config.toml
num_attention_heads = 5
attn_scale = 0.114
bias = "none"
tie_word_embeddings = false
init = "uniform"
lr_head = 0.00594
warmup_steps = 369
train_tokens = 477100000
Each number is 128 + 24 x the weight over the matrix's rms, rounded and kept within 0 to 255. Layers, rows and columns count from 0. Numbers have three digits each.

# layer 9 MLP down (transposed), 1920x640, rms 0.0271, rows 1508-1614, columns 128-191
160122165115099120157154118120111132137152087130096109147139131144149144176119136130159111126118120166171172076115125112140148150114114115145132179139138154117134127100142084158106135144087091
133155110136105109179114125149168159132155155149111099102156099091104128168147104110098115103130105115119116143157140145129157099164132144156127103134137122063144146156141106146165147123075127
129154149140162105140163100114131128119169117135115116135076108147149139145113101158104109100112102150138149138110122162140108086119140112138092178107127121028106095111090105159136130126145122
121141098108144123178140124117160082122119166144094096146153155102112119120131143132127128099156107129138090152129123152146095092117123117138156132118127095045133077160163090123144111169166129
114184106123144151125138125136130106134076155110109147119163139112153117113117134117121132119102073144120141100118124104145111105138130110101151137132135098114132135140136127104097108160167159
134105146096109081125130121137109124097147124105152145120137151113140102161151148135114125163149146164124135144123118146137122154140135103151142157152137147000145107144129118106129133146129125
120140093133123150074131157110133124114148186133139109119119116081116124145127140108082175130142142161149132139097117165169130120144120128114176152144137141079127093124132089154120124158098108
117175099140105134114104154105136150105110126128145110133168190183142123121119115115156169139138184097105138123146078174172129150112148121135154065110129170100129135148112178144155101133115144
142107116140082138164128142174082160148151123129136133170093161148135110145129074114095148127135126157176100135147104161155127091135136151143149098132117177077108160128115150131153138152148159
131168090157158183161147149135071118156100099142125167110073111122146120120115098101155117137122172092116148144115124128124136131156084196144135149163119076105099129115126135153093124156077093
131147151098088144120146132107127109122109126124132130112141095135092120143132141112131078147159136148160165150126121158142103138125136112173136136155118110000135149096103109114120126140140106
123131129119129123100109120129145117132132131139090103124126125123124142120134102149109159158133112169100153107121114165104146139139147129117134122110153117037116144144079136120105144086151140
145104140112116121125095137136166132142122151100127158132109099164129146116177120121137074149121120096171116103116148130103104184137111110146136160120144143124101112135157117135124188095102148
156099092137094118116126100094140092134151139131111120133109106128163142163125109159137125096141154162127139116104086113111117104118145146150137097170162142074116130127137082099140173133129141
142131126098150144139120135151149126119128120110136148114114141135145161095132132120122144127135166150112124138110127097128092142105129127121114097123113131000110142129124093121138109099149111
129167096153135096138135116121083154131123133133132112098144108134143097076136116108124135165154129124160089127136108119138060139127094119114130126150103123089116099157118112149105155148129141
113154118122119109093088147114121116128151122143161135114106135159133130126103077111113110106164146086103094108111142204120122146107175129080127106126145140147136193171096189132116171081152144
137129124121167138126155132175071117046171117116131170120129134132130114154154126153105133094139144111161116107092120132124136114160168154107136143130137140000143124155100138136109111163134118
117158105168142104166104088154159136120156114142138087140107158153124085137112140098097127112164118125146108156130097134146106125110110154131128126098117109110145108204172135109057091147143141
128137127129137152141123133140117184096088145110145120091114129127128143109166139127170122150155115151147143108089159147122141138105147106119129103100166162063150074154158123137158150098136155
136157140123161126143114156129119106127145134162153126120112114158091179146151128114161107113128132130161104152079116096133115101107121133100130139144115124105137123118104138164130148144108138
139133095113118101153093129152189129112135112125144117144129152120146110151082116114093126148120122084153134169103150117106140113080109180109121124132177122068164132145147150097152115111143133
094155130089114095133130134151100137129147129079147122131185103110131094100131110184103125124120138138103122104136132100180192106149105081124147132097100117110153134136114102158115148124110114
167145135105159130097145105108146142133123162121112129107172103107122134150185169109157072112128114124115133056118107120108144121133118172106142145122142110059129115117106125148113130121113114
109083112159162135099097131137131060130105150132122133157104150160120135112065128110124126138072136068139171151148124126086162096114083128086095110120148096091160154120126130141094129146100137
085131131140133129154143082178138110115110141118157136131151164108145084091063110145125155077096122156143140088154132086188144159144154102094147153130120123195107159136120132116087089115168173
157161154136143098117109123151107087099139135143090141122098169154133137111158167149097174125123137134148141095113148133142144163135105123107116161179143136210134108092152135120156172127103126
113146146150160110128159117127138167094121106111110150137144118140142160125114146115097177112190131117114090077099152100126105127141094180141118091105079146137110135131126155127154127124133094
116122112120148118138129131130114135130130115151092135107119136094117135167131112171133165160130141116116149145118138131127155076123146139128173110131112135037122149088147115128137113171125106
156141114137141116152144164141159110071067134104166128120179164126138131108128109151146181130127176130140123183092123134168164100114129109154104128142108114127104117133126158103149137130161105
175113155112142168173135132162116161127127074171165114122155146127140149128113134129098139141107156110119149153128099165153103138153104121084133152138085116102117119142142111135095123141100145
159145108129146146106122158115086118110117150125177113139103133139135125082126130093128170151146118137085140148167100155166144123159099077115135075101129140164162149126162173135122076141102185
112148095143144131124133127105142120130122169109147103127143135089160122144136126138093133150150129159087130098116120108133153133146130174125108108104168120102114112101132112163135168151131176
095131116116158119126168117088089163095137142116131107130123150126141117151147147163088070145133119145159162119139125127143108100122133137147158129131108121087150134152126098108129135133145108
142108100132122105120074131140147126146130119144144135095124125176140113122089136146126110103142157109104104119156117128102160094109152111129121152149091144183123096128129100131089123109101161
163116125157132166140133131130156090159112144120142104106145140077130091145151098087148096116114130132131151118130136147134131144144127117101124132130130137083124142118109123104132128141171142
115155080130136175163144140129136134122092126110138147130106140127131137115120108130087133134156114094151125129130128130165143136128102137124161136117139134077105128140148129134162160132100132
137082155122114120107127165148094153115150132130102138145100127162142136131116139141158109120156151107109130113083103110124136147115090130119172116087141136079125081100137093132088151138134084
100148132090107111112167113122095121139114108134129160114131122167121122116185121158165135146065124076137108141108131124138109127126143132108120128117109119057159123076126135137143167171124134
120118116150125138113129167133108154127129123105157125131100131110105139114127102098144131153143125165110077099107113091138161116131126092146109100127150126079111142156161139134149147176138162
138166124120120112106109120122107149146108092120161111135136128116134142115115139153143143093146147124140123105134081128131123089090176135091099114101105129060164126095105111114166143116109137
110121109138101121124149092087130121158136088095142146142184126148132131142107094109116142127108162136114169114063126169122137141111088106162130149160115122147100089135130128133150152105136137
176177108134089135117124116100155087158124146164118137157181132181107142135099107093124140140100092110189145082147148067116073119136154127167149099102136125150106160109106105163177161106092141
184169139134089145100091108142149111154164089166107183116170086126126101146129101130120138162128122119118162100131118158100059140121164182171135123150085140143146145096160112166123146126121122
116155092166114110152201108125122095144117137106129140113138128112093109130111130153138197114133145108097103132146117109147123111137122143169105125120146099072131171132143150092131161134094143
094071102105129142152175132139076131118136123154128149128115110141105119143098124149123183139147133110180110169147128157131136173109123156107146118118143173155135120145132119132157121101136125
138131103136139116139150147181138061054100132138152115117134101134089116148140138090155118148097130107137163113143133108131130136126101100125147129102189107001136110127109110105154092163127150
118144129131117159147130126117153159127130114134112145113115109106139102111158081126130082116127107129119116108134132160137151056105089108129114103137164146139140101152132096121163161152111111
161094174131129114111126155071150138134120121165119124093132105131106116092135138124168155148114167133133160124151149146099183122104118084143138140124099127135110158109133142115171092129128161
103169130156126166165140153150107145137125087132147138128162131146130122143131149136142125158078143133126109109067123121150106120137077091134149128122130106040133168155125147157080130144126119
125132152108145148118091072138148137134169154065103177116106116140096129099111076111130111160131099154121138167121101149087118130083128151129135129169139107068133146128145149144131212147140139
121142097134125117130148152127108124106119160129140143118167151099127135157141144108129093136129167114186161131115149089127075118154134088114115128129125141077135129123111097128126103118133126
080115121145104158140155111091163102127127138129150134166115129116160169143091186126153157113133110141115157134115132146136111124140139131092107124169153124142124107109163127134120126090108157
123085109125114142110144131170136115164100124122147119142138147069119089123106135135131130123091163161150106140151108099125115113133097146115117100132129140086095100137173125161097129131125140
096108146127148119143101106156122138044127170103163100129137146160115147148154125172123116117094092152080124096086136106113137154130102143117147127103126116018116120107180069121133120134108103
165151155129103160182117133156135107130130111138139143126109162149113124153113121070147154125164123116135176121120184120115133152136093097165102122084101117045135137144124095107171132138148162
151147165098170124166149124134137165122119101156113139155119110138128128133082116138190143110140095158128150140108111174138105135115112107126147167104119162054110122120171147161173119130130078
108154152153114132187108126101160124148131135138133090130138159101158139143143092115134118128164095124136156140139084174113137101113138121108132100148055121105091131117202148115136126129140123
136099110169082122106143140159139099122102143160096105139119126093105101122143134091122093163125126134112109093185130086170122141125087084109127105144157130146062126131146138116145092115107154
121076095152122120154123127117102130114162096111123130135145109146111150111120117083164090067126097127154161148119104152112145126195159121087142126192106108085130109116145130135119087182096149
119111179144155173133141122087091128116126127176130160122112117127115146091134143103161151132129115126139134132110128107138179148171110164179137109096135088119101096176106065134125139111113117
105136158119124163176086177142150142132130111157122100094169148079129080071112150120120139120125102156115120167156121094092118093130171136122128126135152134077141144137132148100106116135132115
139078147150122152130094144118147128097150160102144119116099118112147179173040167146134138113153163115163107115126160150141124131121084125157089100111156153096133105118120139176101165127125100
105105149136110146105121114161095083103151185146101122121082116118092158173113124114159113104133102108117116170115093159137112159105099147129140149160110096102134136147138162153159159090088113
137102129130081150144133115140114136115118138159105092118140165113129124155166110096158120154204137145105128141151115098142101090131108138113133154159145128194099113128098169105124158118123129
120100127142144132130121109156139122109133105158159135101121160190119110121168131174141109113146096137141138073126120163124086101104138115107133148151094110051150131132079150127082104102148122
144121130180149135162148124096121098134145144124134151111185116121125130130087118144120123170087123097086137119073150124167132129112156063152150108088140122082121177149147105108140137091127096
144157121100049120147142150169097084148087139149149125140099132130101162093159118140134170128097135087114137137107135125142150156166112140092136134147189134159116139142133151145138156158115159
136134112130135145114101164113084140144114150138109138150135125089084175130144133107163155144097126120149124119112130143097097067156135088102107094122124082076151135146144077056176112116113112
143111121113140136122147135127129128065131133095130138124104098134155145135078145126090122130128107113178139133134147150043154137125118159119125138138165116016100122138141105135119160098142133
145108122130108119144132080144116110138153142125104121119144117128125120170133149129075096104125117116131137152092147133145128145146088102113129130137137142050132114114151143110153127147136124
114173093117113133112105131114161104099126154136152088091111118161162156114093100171129124155128106158041165141158149133138166060130152141090096113102127111105128108147112144172158136112119162
169130146133177177122166159121115169102141104135142119137085103159094140110182119154174100104102110119093114115113147126091180132115084099126142097113147114101096130133098123148112134120133140
115146114100126088111123145139126097140122143170132126113120132090084117155147143147130081095136113141135129110125152103140119157142150149145137122117138133097150121098146146145156143122144087
149107185108127117192162101114138126103115145090127128105109089142163136178136153126076131134113140142116167152133149126123097139116141145171094173143087130074134165121109097148107157144121135
137124157122158163128129134114128102137120149108064199108113151102156112095135087134121166158113176124091099146124099179137115127153118109095146098132142187050106087165133132132129118078102140
141155124152116113095124086155135103116163117095132123115125133133103131120094118114135157102118165147152137083155147126149116140148140098110124115146132155041147104138152117143161111136147126
097106137147121114118141125149126157138106137146152125156122125113116126138167160142117126124105168115116127130111167105170137128128117103136123139098130109153107163124091087131107155108097088
140137152123114101132143148110084112121129114160139154136129153112128140147138137121131145164143143144157140119133142158107085088130124113151103143133110143089137139108111129121093136105145166
131122156099130100139124129165117124102128136125146123101099115095140121099148105129131126114104116119094136146189127075145143138097117157142151147117154094080153156111114167126116144124095126
148137132171114121126126117168126154087139136125107162142100121161132109100130139123130147107120116133105087086126143122117117120116159163163118129109128080116130137107166154178140131140125126
139077127100114158125111115120098122151135085134121121077204153066188076112191159177206125161144159130097134141108108109082153078148128038088115128199113124070097105126127105122154158136069147
149123119163138071126117110129149125123110123068104164152145127113143127146145150116142125164156104123115161108137109104127104079128126145124132131113092110128113142096119131145118121136166120
123123109110196099131198150142084119108127083155111168116105163121152108116141164121088143181136104140161107138152178117161123165133146079130123116120102135144138164191126150149184132166117127
099121122100141086144177130100116126105123142148114103101151171073142111086109156119139104108091171116103132057190106131128118143151108126123116110150092109212136124117130083103157142154133147
171107149108136186117118132118164108160120104103129084150154145134128163127123147155147117124092175104132121109105162119161128163122129109117107150124139126114070151162150144099162134117130125
116165142071075131131146152159170083146122093114177139118134116108153125128090120077120150097119096121157153179131158145093121146145129075144104116123151154117140121095102142155172146118125110
120141117133134146107122128107156138135159155090111078117115135090123112156094129166163173124156068140146119108157160101059095137147114099110149126110166132145137145168130136163128170131128135
153122099168149101163127124144163101119102133156139108123107115097115097134120119105096150115119093105127127121163150104142123131174114126094129119149099111101167119162115122158146132144107138
180098138132136155141132182180144140137123174124161126144097121162112103136110110110141116130127141178137086121103110122120160096142112157111123155109156178052112167149132131135109117117113153
080164120072125148110111084128160083113133111103120119106096159122164112111121099128148124174157111116139140139107091140170114135103122106092175192188134134175146120112143115124110106080137141
097162135142124117129127156101136122136133112136107145151163124131141110138108117092149160094122090107118124103170120095134126144112151130087116102140172187054096084137165168124136157117182163
122127132097166141119117118134137120126082163163125126112134144135153128118112120132151104094155087119164166122123131092116124158123107126111147117184130131105166128097141103169145146188163157
107153090142150148119130119108145160104107159115127114106137153124071106084132150132113078095136144112199145123085102149114161104118146128150140137111117146123132150142110094123108126152143089
151116152117143126102137134155144127173159152135077087089076134151140130106121157124150132103075117112110098165120130141136127125093120101143149126107160131074123146110120186153156124161129106
130160100134148126074118151093147161130123093163117160126158147140126104123102131152112151166136132090128095167138144083121077131059109087099100195125123170170118118137099096105147179134094128
101120094136148151107129144131160104085107061125147131145074144113148101111156120140088131126097123162159133079145131113032126116142134092164111123173156087130122107122136128118135157125111148
145100111162099103169128123134134150098082081082097084094158097118100128110114091086119064186100114106123144128115139115154136141136122139140148100121126105088133172102115120150107114062106099
085117126141139121165103154158109122116117123124140124146124141124139109134111085155115126178146132153136141112099083129125127121119112151098133159183153137061123147086136155129133121142151175
133183172079161106102151089129090116131129102140126149095152118145159144144136178147125145139116105113166141123119142148135108148124132119164128101114143157120131072118140119188138136172151139
085110121168105144132137088154140136138124151124078162134112119115109127131147150074127102141118104150105118128162124109131153120138111112142115116121146131041101158120117138149131173140134124
140070109118113143120158110133078122145133098153163129163123131105149099100130112125134117103068151093128135169082109134117160110081129157150093076102133130090046084146130126108102126085153094
139116141141121150123122125116123161127128130123134148116143122137138101123174145139133131158136124109140097132157151117138119151142135129113126117111139103068130099129132094154119127140092166
174108141093142096092102137097125140130159138138163127129173085105133113142105172103134128140132145154116130121106125156162151134129110132145143142169146099075127142109137127112134101106165091
111073156140126176172112111144110159149114145116113123146162154128171120097130130124158110114129102132133118096129115136076120144171119181146108082160143130069136133141106148137135104139136154
123161108145156101174096095081118124134125137080146147124146137122092150090128124127103170100141127099146097149166139156127167121160150153117119135103167123104113153099102133137094142171120116
148140116177136110096164145123131184162136135129117139166129104057097164130126104119135125152132138121175133178102144176151118092132079115129145128154063121057118158122145105129118113142066104
# layer 9 MLP up, 1920x640, rms 0.0352, rows 1509-1615, columns 128-191
115170149094159141090105117126129110111119118145100126121121179144101103148130154142121142172096123146113113094124117079122140096119142041148106138118123178145152092160120106118130144127132154
136090115133101095136109107137152141138104130121149161103154171110124135142162154113139142137125159105152130137112150132139095142121111119139139123135107124132156105115126141136152147142143165
123171125108090077110117114127126151164141145123138122132094120141118104141115116076137129077111171121151154153116146129135141126122108113181131112077117143138109072119120123130108156118152161
125120163147113162127122117138164172135146136093119164104120124137130104124143132134103128143130150158111167100117119132134148128169122106102127108107130135157143122120170145139109092148102160
150146140123142099107102112107160136094097138137135130144123156143147165141129148123130147080098102112147127091078136137123115128091064124131138120106130147113134151175165181116120118130126154
158182108099129150129146127079109148126116130141164133094168119111090122137125181101108104121080133144179087152132129099101129149122143156121078146132147085129163161151120095129160174145146123
111179095192120128087143142114080079122119137102113125139112109098132137143180139119184098114121154153125165089134127149157090149163105127124146131143136112135142153095113120111158127183138170
165142101121100090153153163109113130142182144107116147105117139188130137137147111100109087127177125088118150138074112129135129135126108127111151120141125109147126127101169164121149148129134198
104119163166094150109137140116087135135088105114100142147140145144131141147144145137126135097165107109124161124102136175122144179114162090122121130125133093135142083131123150181124108167156100
119140124118113144163131150156125127128126134090166115103162133127109143092162133107111154123093130102157088117092154124115123131154126129169142103122101129124130117159130141102130130119121105
161169150160121138115139113078119117155105145089130146116134163136132135096127129143110154113127124141127179110143113122124072084167122124166111177148123135123101112095114125132120129156104154
105165143131154121093120113140123106119117112121103115072135141114109122120162142136112134149158134150134115126163133116106130145141120123155109103139170145146107182126144134121137165158179137
129097156152135124135139097129108177121096154136156157137104165128118141138163118121159146144127100105132111113141159117151131148121137095115124122122106103130156087127154123142115122110146134
098091128135104147089142127082143119123088150143115126083151089139127160101130133112127081135079115126118100118105141164157127150148123131116130086129123092108168128145123128099131151174144153
128141111118119087178142105113118113177099112124135117105149113162123140133129108132151150099112131128153141159109122102163127093099137149128155128110107144135119093112147129104075150107123154
125106132150116128113108147173143153142112118099104137157144119104097118139173134123093127070121152095132085070128136135102099126138118144137116116095158130132176101126162140152091097148151100
135177143116131110135122131100120117114121173090135120129109177134105124137154136121124135130123102122153133130116110109191144120099149137122125106115130135114127140148143129159115130124129103
143140099124149139145131144157111094113158125127123131120111078137121115183113151132133098110132117139171171088152138118120138207089110124133177117093146174144147124166132144160168145183142112
164128155094119168137161151096137066106108157133117159132163140097156170129138134119172090137088133101151155093105156070123123122177128098149146149117122121115140127135113146119139143142118167
102092144177105169153138134119153115129112177110100110155151125118147104140157115140141129144126123103141136120155125144148114114138125126187121104114168119148166157149165134129101122126129107
142118096105123157128099127110085165107099087109109128093149126119136104107149169138122117144123159135159155131135117107098112118142144122123109170080124128138117121162134087119072130129132150
144165114094115106147111117123145151144133147098115115151127106171085102106111093121145115179102143129135136176100141155159128081144169123134143175127110102154133146126135138117123166111145099
141147125132139148136130126128106113137159127102131141116099113123139161134120150078132142094105143100114133160114144113158139095139067124146136096124122167120161150126135105131125121155153128
130162157146117085111122135148131156141093126121134152130112108088085100102161107125124111175080124117152132119091119140151116130130129083140142125121127108136151133098097124141139120131178096
139087194100090109142107161121075160120108097109099133127128098149137115152126171138131085175144120159138107105110147114132106169107150139172127130171177132142114128119177130143173164153105174
154139180143101094120115152108129130119093109133117138111085128139141095124141159153122145147174115148147140131146163143105159135107117108144137131163105128159176096122136107119082108123101156
143127123142102122123120089165146104117136108135162113091090143121102119117180125095149140108128098153125113126118115102137149116155155128124120154089114160150123122120099118156169126162189097
135148110116125160118111133116128131116143109109118129110140112170111076117127130132138102163136156113140140145122173131127109129126102110121166120144158114137140118144142160110129158125147153
132087162106103116131130140138136101109068153098143141142112082164155150133128132132138101149140141133124176091124143132130117133110174119155146085115139133146102135128181131118104176109140141
121163075085136098126124131105091133166150119099083161134116079130134178124155167106118139114152108127113083080115109174112107137115074108136106113168096138141144122157122119131127149119144184
138138104116096155111119121107106123101082114128165128112132087123139157112153181164128109128110141181101141145096149165130119132145126154146146127177145105137110117077138109117115158144123134
111160084110132104138163164137121136153134132128164165127089117148130155107178146141133141128091112095174116107102117132137149137130102092159095166135153118131120122107179116122137115150112127
166128165103127141154141149126113114154120103138140123131114123124116110132105155118128101152157109106111151132097136102141082137117119129142163129134149143186145135133151150137136112146139139
095123140111121130143123095136071119107121148134150133147123140100138132133175144122105126128163142144134162118109100125183079136144085119129125126123145119150096092053161144123131119149119149
143138103144124133131126115125109109139144115132147097143139116109133159163150129124135109138122161083101143116108135128156114132106131146142135154155101142145150147128167140100135155143111117
122146104096102136182143080129121114151111142097133137135137111117129118154143132104099132154161116140121111085116132132122132130125144100189165148125129140157143130126137123155132141117120098
127137088123082098095138137135134123129120123151101115154136062152137158212149202135134049112078122165163107093125154087131146167158145106117165168115131099134122134138128093140134177119099151
111143119141098127152121101128095080170153121145136117108094133177105113104128135107122084155137141117104140132125134083134127168128114132148156112106111135116132082129120149138123103099115132
153142106142142127122107125134163115118167131152143158119123136121121111152150117126095115112152121083134179140122163140130125152153147139147111125128132150134135114121116133170113137137157137
102163138079114116146071094089080123173111110111111169104152114147118116144144137142143093143118149127150085125092124158091099125124129114130153153105144091127137142131155150141136159111141117
159109176064125171103094174142108156121134136140116128107134161136109145099087132134146127116130106192172092137143123095111116111166140127107117128115154156151164148108113119132139109157146111
154116149076065109076117093090096125106158165141104119111137159138115139147156168127102104122121107147117105096090147140131127130132096130139165112131093162165127089120200144167078106114163141
158103125123152081132117142121158069123152134205139132133125107128157114152094142095120129111086145177106131165124084147162115091110144131104165103141128158168189107144161110117146100106125131
149061160142104179123119076161109125153131160127147150093116157142101127122117162128137137078119147129121142138118193126144145173119130107140154138134140137134165119151132111103176163144138135
147141136169102079121126128158122113149130166174161150121127187124155110146121137103141116107115122171139127126146132145132076105107139138125154116124136108131106060106101135136122116141126112
149153126102117136125108149095114123112151118100097130131101114125149175143120155130154142108071143103146137112145144136137094122124115132141116148111143099116118125128164154158150147120111178
099121066117113130145112131145120061139133149096107128114096140136165111142125165099139131105164162144106131100117149127103125115159109147138141111165156148138141128143103149120100085115146147
159154073132107133108110071117131103123135136129123150091098120141109149145136145090156118104144128162141089113140126079194132118138099109147155153131099151119123120130184150124134148105093094
126107127111127131147110141116105101142094107102113130108101132129139164114134144134160104123131134116171118139151129147123082147114105131133151115133125084128133154071131117129161129155121125
100163132126133134116104104145097142137092077117110146152148137158155090147135189128097104086110120126111140135128134137120101106156094118136106163122132152130109117088082125147142121116183141
117138142117108130083118120140115189127132122130178158110118115142068139113111120120112124134122140151118104112056156158119149152094114150119153119126146112129136129149155137119145180128147122
119107107121105125120103113139150094112157090112163101170093056120130128166146119128117143146132112198092127104091121142120124136094086095147141134157150144168119138119137108162093097121116160
131157141148136099135074176144111134149114131111094158134129109146110130138126147112143102179148138105185121121049143103163140094130137150118120110098131095141140127085121110118125171138121108
166102127091095122114065126177134089094115158110122136178110089155133096141116129111123110158120133097179155125071143186139113130116112093128159117112160103142120121117136143124146141117126172
189134119113119093140118139131143128147114137141084121138104115120130137164122170087151076104130177112137098147091143138125124170168118140143130177082134163141140123138133147131129164123114156
111133133087123127108162125091156120136119140110116129072113095154108112125121158101145119134116140128147139101150184112175137119106091131121134150119105154125134132133164108099099163140091117
132141130121105118091108104155110142162138101167132158091156146170114113096118188146143166149168136132110102083101164153169118124141093102112093170116154118139130090086169131144131099147115112
155143116133122158167171149099118146109111084122114137108131103182114152126112201154133104126159171141131203113099102117146100114118106128187135090145113099173140126127075116115148158150103091
109123144123117131127117150130091138135172178137117138090143073142124118135103165113180109161117165155135148115140103098133118112150114084149134137113173112128162148190139106148184177141086119
163150142129139120122119142112148073148170109154090124095162140174113166142137136128115152133125131172114122103120142122120162154136104104127088142083128099153173068165194137170125132176103143
118145125100133099138125129096142144139126113142135131106145145149103111130125108101141147129125133148120145093131142143151118114098127124111154152152130116117149135110133144143163110118125107
130097082132115142172154115098156117131114130122150105058184089094140129168118117129109139105108097086175146090083095119134073121106107100163132154155126137158113118125128108135112136145143126
131172138120114139109133126089072128152138119138092117118179149110092141143140145141105141087109142128128112115131115184131161146143101088133121115095095115137145093114103125149133134124164120
145127130101126118104148110105123132138109091122143131132109099091125153104128170104147122126111111111144129074124147112157126116129156096135172128103140148147131125145132115099115103127114155
109109148144139108127118091117135138133124169121170108125125170153129142115125127162185128116119134106181108100140140104137102141080118142132144148072103107116107099092117140146153150156160125
124123095096139129084111144132103133116126107122068106131120148115153117092179153122152107121114100164143151080102122127157160154146171137104128183117119147152140093167111171147108132117139124
167179151088132123093096112133116137141105088154090120143145129171128127120153115101132140085153100140121153095105124153161107123099103139124095142139146093152158131114154081113113093130140143
093128132116094130157152101161120124122123098137099143102102151137109166139104150109099122125153163125134122142110133136140162125091100158164145119129163168148137109149121147160125144123152137
146099128067130155109111139129111139113101141112132123135126094166150136154101122095116102157120140149147140151126141170156119138119131130138123140136174148117122070150137150141178171119137150
125101116110123120143111145108135138147129127150142154139095120130108149110102156118158109113118129168105124099140135106124142163093132121129124115134125153130102122126118126133140132104118163
095101139180135114117113112167125131118113122127137128086099091116127130105085091131132145082108145118116168114137172190140125116133107111150168140135118101132190150126152121145148108096186172
104139149139086091120117119103093092137138111148148184146109116155086142168130125104087131113134128108147109076120113112106139168152103164162119127174176153142102131067114192134162109143131130
152093122074122151143130088172111134117142156117129132098110147173160123112132127099128115134111158124107120131132126121135112115119176149114146157125103134147123086165150117165145134121113173
089078097121063106173124131110115106156100161156093146125116153101104120168193147093137122104108157100160132123088094150165119132150101145178163123128122107134153117144104084128157183146125111
175130097120078103109092151125129127151157162098106135089139105173146104143081134114144134133140162106148158107122166175107133120111161149148161170166115091132124114143179133140124123123113158
149129140124141141134118125133167137082110152153092182145107122131137152185136142117150111155148153095122155133105118149130127126115088118167154144137137107138139119147159119135094144155094108
113129129141101142129106156130090139121148137117114114104116095103138127096131129114109103097120111160154135100145111148146131147152092151115135142127096115147123131140130132153123099169150100
121143116109129123100105139118103153124101157115133127175115118129135151164158109119115151093128128162113116126116110095207134149111138148105121122132158166130136117105179162127092107123161105
096117132143097142137154130099102092120141144130086142119141123155145118141127103117167097142121150131142124088122135138098130159152168124152143134107170120120141132117129122129104102136146093
112162057133113100161148115129136142130141128060116123151132113122081117115143152069144132086101148122097087111103102113110132098169130100145121138124119155142128099143152133133138169136103123
130085094096079104115110137078087132161079144127135138148108102157150103140162132116192111169115152169160102127067114137119088103106124135130119112122143109132111123102119148120139155148098167
134118113129127126146138110103124135125141162100161115118121097110140115106156155100116108156168164145164132093123166083175136127129123117153152134128136179144129148102134167210116144189166127
132118138078111079103104126088137129134143104157123134153107144108113128142128109135136113140103094110130136120129104153085108145096121120135119099112130113159133103100161125133127113116103159
127138150114130125096109143128118158141102114157140120121180131143093143121143130097132115122128109134108116124117153142106136161080160136114160167108141165162117115026134139134112082131167142
088124151144110138092172084137116133135146134103119141104139081161113130145158126109096133094119114129119121134104101156118140151143152136146112134112147078161132120137125122147121123142127096
120122129135099140120133086097170092146086118133095193152119191136157100132121147114169145135151130152133123140130094134071151148133092147138127119135140130152160105174096125134093135110146179
193160168117143131121140131123098097123129169138101138087109128118134183122135158139134131114167200183137114104104136107157127136152080217119136130105146139133160115112093129135177170182180100
137110117092093125111125110109129132119119137111143154168157139129103132117093115102130144124058168101137128115121174140158115172101049111122102107119128129128095128115098093110141128122135116
184135134121090135104109138146137164146074149136141151157103179168154147130168140119113064165133144099190088144108126107101152172145159122133139133095151104143140160143095179144113144129098155
144138112147097151086129097096131112119108154124143127091131117148095164138145118132129118125089105082179157116139151119187102130102114119175143159164090123150141118148193127160151106155147143
129088107100172160139115142108147102119128115103070141100104180173130102122153145070141088129141135118153112112103126134166088157094159153112107166112183143150148153137168110085131148170116130
108108142145110134106090078144127126139100107126100136150087128098151116112116123113120153133126169146118120107158069118136151118118120125114164116109114105140161143133172115141172119151135137
108140124105116139148088115163091115133100095118136117109157144138146128138113113078194102101103076125172172129119138112110112151142108155119123145099178102136122081117119100124107085120136176
159108150133141108147091124156125117134114089108133162109111135120111135120152120121104141133122115151115093137097103107096187163137132128139132116119113121150145138068155107126165120130178145
096171159103114103126100139123112070155088156159078127123127105156115126097124125081115151136122135118098089125096105114153124120124158184136117080100087097187123108091153098110125120098102123
123109059084124101140096157123151159124125134149104138138138169126077165128151111113169090134104095109138145118157143129124105127134152123111143122108133127146157087089127097134095106123166108
130136143100141125132110112114124096147132152135121175123104149082091104109177143105165134128175105118106119100126089099135078154148108132119136156113177085145151130127148183192106110175149118
117154125129123115084118136128107151166133151179166165110128132121063130178113192087129127116129110183173140095108121157103126142125138113134141180124105078131162155089160122158078186093155138
149114125138124120146157114104127152128087142101143132159133134145113121101136156130131119150120141128180125133141175150105125120135112127113098150124111172152140112158137090122103160112123160
145120120091145110107095131121113112134109134141144159126116157153148129146095127117131093133153112137118158134118157099124096185128149125144117140154122126111129125145130125106115157099102167
119120165096099117091116181098108114152120162155151118121173054078086185177174204131160104101061104110150102084091092096121134184155144158142117136167153154156162110128153105131146103191174099
120122136131138111124146102064114151131094114129075137127107119129128112120133120122168133123143158171150117109125135128115117128072145096120164122145132113115127126095109113118111116123110188
151118148127115094132108107140119106131091179162143130137126147082115118131127092133107159132135141104107146136161167126123116126104130137138153129114133114140162153101132148077083134176183105
102069107096141123157129134107135093158150185162131137093121092164129137126154133132131155118082117123129138134078149123122103118128161122160126126119136131129122116152180142118146178105130089
124114121132127129113093150130145129165156142158105138140103100177124110155169106143098116136134125152123142107104148146151125128117099147140149106131122122148146086105110146145111169140152142
152170146113138102086130121118117159125082173083129156119139105136085113095104198076156109091131156146151112124140164156141149164085084114129168145113121081131145115122143094185136096173111136
114167133107115155107145118150105129110091173107104144094140141143149138128090150141145128078145167161113129122112144136090139114121104119132115140160147164135149131093094102147138095149184127